Weights of a small GPT-style language model, trained from scratch on English Wikipedia.
Size: 8 layers, width 320, 5 heads of 64, MLP 1280 SwiGLU, vocabulary 7736.
Architecture: untied embeddings, normalized queries and keys.
Training: 277M tokens, 4491 steps.
Each number is 128 + 32 x the weight over the matrix's rms, rounded and kept within 0 to 255. Layers, rows and columns count from 0.

# layer 5 MLP up, 1280x320, rms 0.137, rows 692-708, columns 0-79
[[115  75 133  86 102  97 163 143 100 161 113  84 107 145 148  71 146 150 166 145 154 164 178  94 121 140 122  81 182 114  64 149 158 173 168 107 152 122  82  76 149 185 146 175 135  93 139 117 134 127 136 125 163 134 155 127 132 113 156 169 129 125  97  99 144 104 131  79 106  95 124 140 104  98 154 115 130 105 143 204]
 [116 130 121 186 125 173 133 125 147 146 152 101  64 111 116 142 149  98 148 173 137  83  87 158 130 129 174 162  84  88 114 144 112 188  97 150  82  81 154 167 173 155 128 155 172 129 130  64  96 153 142 103  80 157  87 113  84 149 169 130 119 147  75 105 129 107 111 145 107 106  39 168 115 137  38 154 116 126 117 119]
 [112 134 129 126 102 142 113  97 199 138 113 116  83  86 139 122  64 132 145 115 133  95  51 136  96 106 122 119 164 100  72  90 192  68 110  95 147 120 175 101 149 132 175 154 135 168  74  96 121 113 135 151 146 153 165 134 152 189 103 201 107  76  81 166 131 151 138 113 148 109 139 153 105  84  78 142 143 121 150 183]
 [136 123 131 170 108 160 126 149  72 152  95 146 105 182 135 130 132 137 168 107  77 148  70  80 149 137  36 110 161  78 165 150 110 125  87 226 148 120  93 153  67  89 119 107 133  49 186 160 132 138 143  79 142 125  74 125 191 111 142  95  85 141 200 119 190 159  93 108 112 173 159 158 170 124 103 156 150  77  49  92]
 [104 125 160  99 142 138 172 157  97  45 180 100 192 111 133  90 145 100 143 129 141  76 132 131 101 163 108  71  76 143 171 153 109  95 175 156  53 170 104 128 126  97 133 111 159  89 106 128 122 110 153 128 127 145  96 142 190 109 144 112  90  56 162 112 104  67  79  73 147 143 155 186  64 199 105 140 123 136 191  93]
 [169 110 126  97 114 155 138 182 175 115 119  78  85 112  46  63 124 108 105 127 136 114  92 124 144 133 196  84 117 138 121 163 119 173 104 126 154 159 161 163 160 122 112 164 108 172 126 159 205 113 166 101 146 155 122 105 149 103  78 142  74 123 108  96 120  96 135 174 103 105 192 152 107 192 125 140 164  96 102  85]
 [114 178 171  89 121 116 142 176  83 150 142 121  97  98  90  90 103 119 116 104 179 149 115 117 129 104 117 115 136  97  65 148 147 171 181 103 135 117 158  93 152 171  86 176  88 108 158 160  79  96 180  67 173  85 112 132 115  67  96 159 124  92 220 103 151 150 136 121  93  88 128 148  98 181 174 167 198  97 167 119]
 [120 110  99  93 146 163 103 161 150 167 145  89  73 181 131 116 131 130  85 150  87 135 127 117  96 165 121  84 177 153 144 101  68 161 144 133  94 156 128 204 135 106 133 110 125  95 130 125 188  91 168 119 117  66 130 170 129 135 148  75 150 107 129 128 125 128 185 108 138 122 165 144  87 135 183 108 154 117 149 191]
 [169 136 117 160 135 158 102 102 171 118 137 200 113 132 109 136 105 172 138 145 115 134 157 118 141 111 146 126 155 107 122 118 179 185 135 142 113 150 160 146 160 184 124  52 150 117 179  67 106 134 104  96 127 105 137 104 131 127 117 209  85 177 134 110 109 165 145 143 116 127 146 170 111  92 117 137  95 139  62 121]
 [144 141 128 165  89 153 156 138 102 147 120  89 128 138 121 140 148  70 144 157 131 155  99 188 171 179 166 129 154 128  21 124 166  77 188 102 182 135  96 122 173 122 145 139 144 174 121 156  82 142 128 102 177 123  94 130 106 157 159 144  99 119  81 122  97 201 104  81 133 124  72 143 139 125 142 129 113 165 179 154]
 [157 113  75  63 161  95 111 125 199  87 170 165  82  81 184 146 103 100 159 106 153 221  92 130  51 131 121 103 103 169 106 215 155  80 111 106 120  51 166 144  69 165  65 151 107 130 109  96 126  94 173 131 162  82 127 128  93 130  81 139 133 104  65 135 123  49 110 133 112 107 132 158 156  81 150 157 121 171 135 129]
 [120 111 188 141 113 129 139 160 188 124  95 185  79 147 133 145 171 115 105 114  91 148 125 126 110 139 108 162 118  97 127 140 119 132 147 129 149 113 159 168 129 127  86 151  90 139  71 160 178 103 121 140 117 117 207 156 115 168 149  94 124 124 122  93 187 142 127  83 143 105 125 126 163  82 105 158 126 134  62  74]
 [127 154 137 153 115  95 151 115 122  93 140  90 132 102 153  69  85  95 102 187 158 159  92 113 136 139  66 154 132 130 121 129  75 118 171 205 132 115 104 128  73 171 109 137 130 130 156 108  91 144 116 144  97 126 142  96  91  98 110 143 107 190 100 105 119 113 106 120 132 127 150 143 185  83 164 132 119 115 131  78]
 [168 119 143 112 112 107 134 105 143 158 190 117 112 165 136 163 150 118 205 207 116 158  78 127  77 126 141 111 141  73 100 127  99 111  96 113 130  92 130 137  83 156 137 167 143 122 126 142 123 118 102 154 103 184  81 173 105 176 154  98 138  82 124 112 126  88 142  94  77 114 158 109  89 141 108  92 113 169 147 134]
 [201 155 129 115 116 165 153 123  87 147 118 163 175 123  90  95 147 137 152 123  85 180 122 149 141 157 143 173 127 108 125 163  87 150 117 117 109 114 143 137 129 127 108 166 134 123 133  79 143 152 142 150  88 157 124 127  95 120 108 148 104  69 148 172  99 142 131 111 206 113 180  98 176 181  68  98 102 181 128 175]
 [195 142 162 118 148 132 153 148 170  96 134 105  81 162 126 129 146 135 190 156 119  92 182 182 158  80 112 110 138  96 156 172  87  95  51 141 106  63 175 139 101 110  88 145 141 142 100 111 113 205  75 108 145 116 103  88 139 111 148  72 162 106 167 121 137  76 150 151 155 166 204 137 134 172  94 181 151 171 157 127]
 [164 137 143  68 102  90  85 178 135 177 179  72 128  67 118 196 140 149 134 114 115 114  72 177  96 120 132 111 121  92 178 159 100 148 116 153 121  62  95 132 100  90 110 168  94 158 114 120 125 157 176 177 127 146  74 165 144 187 104 119 131 168 149  89 135 144 140 127 133 173 147 115 117 134 143 125 109 163 142  42]]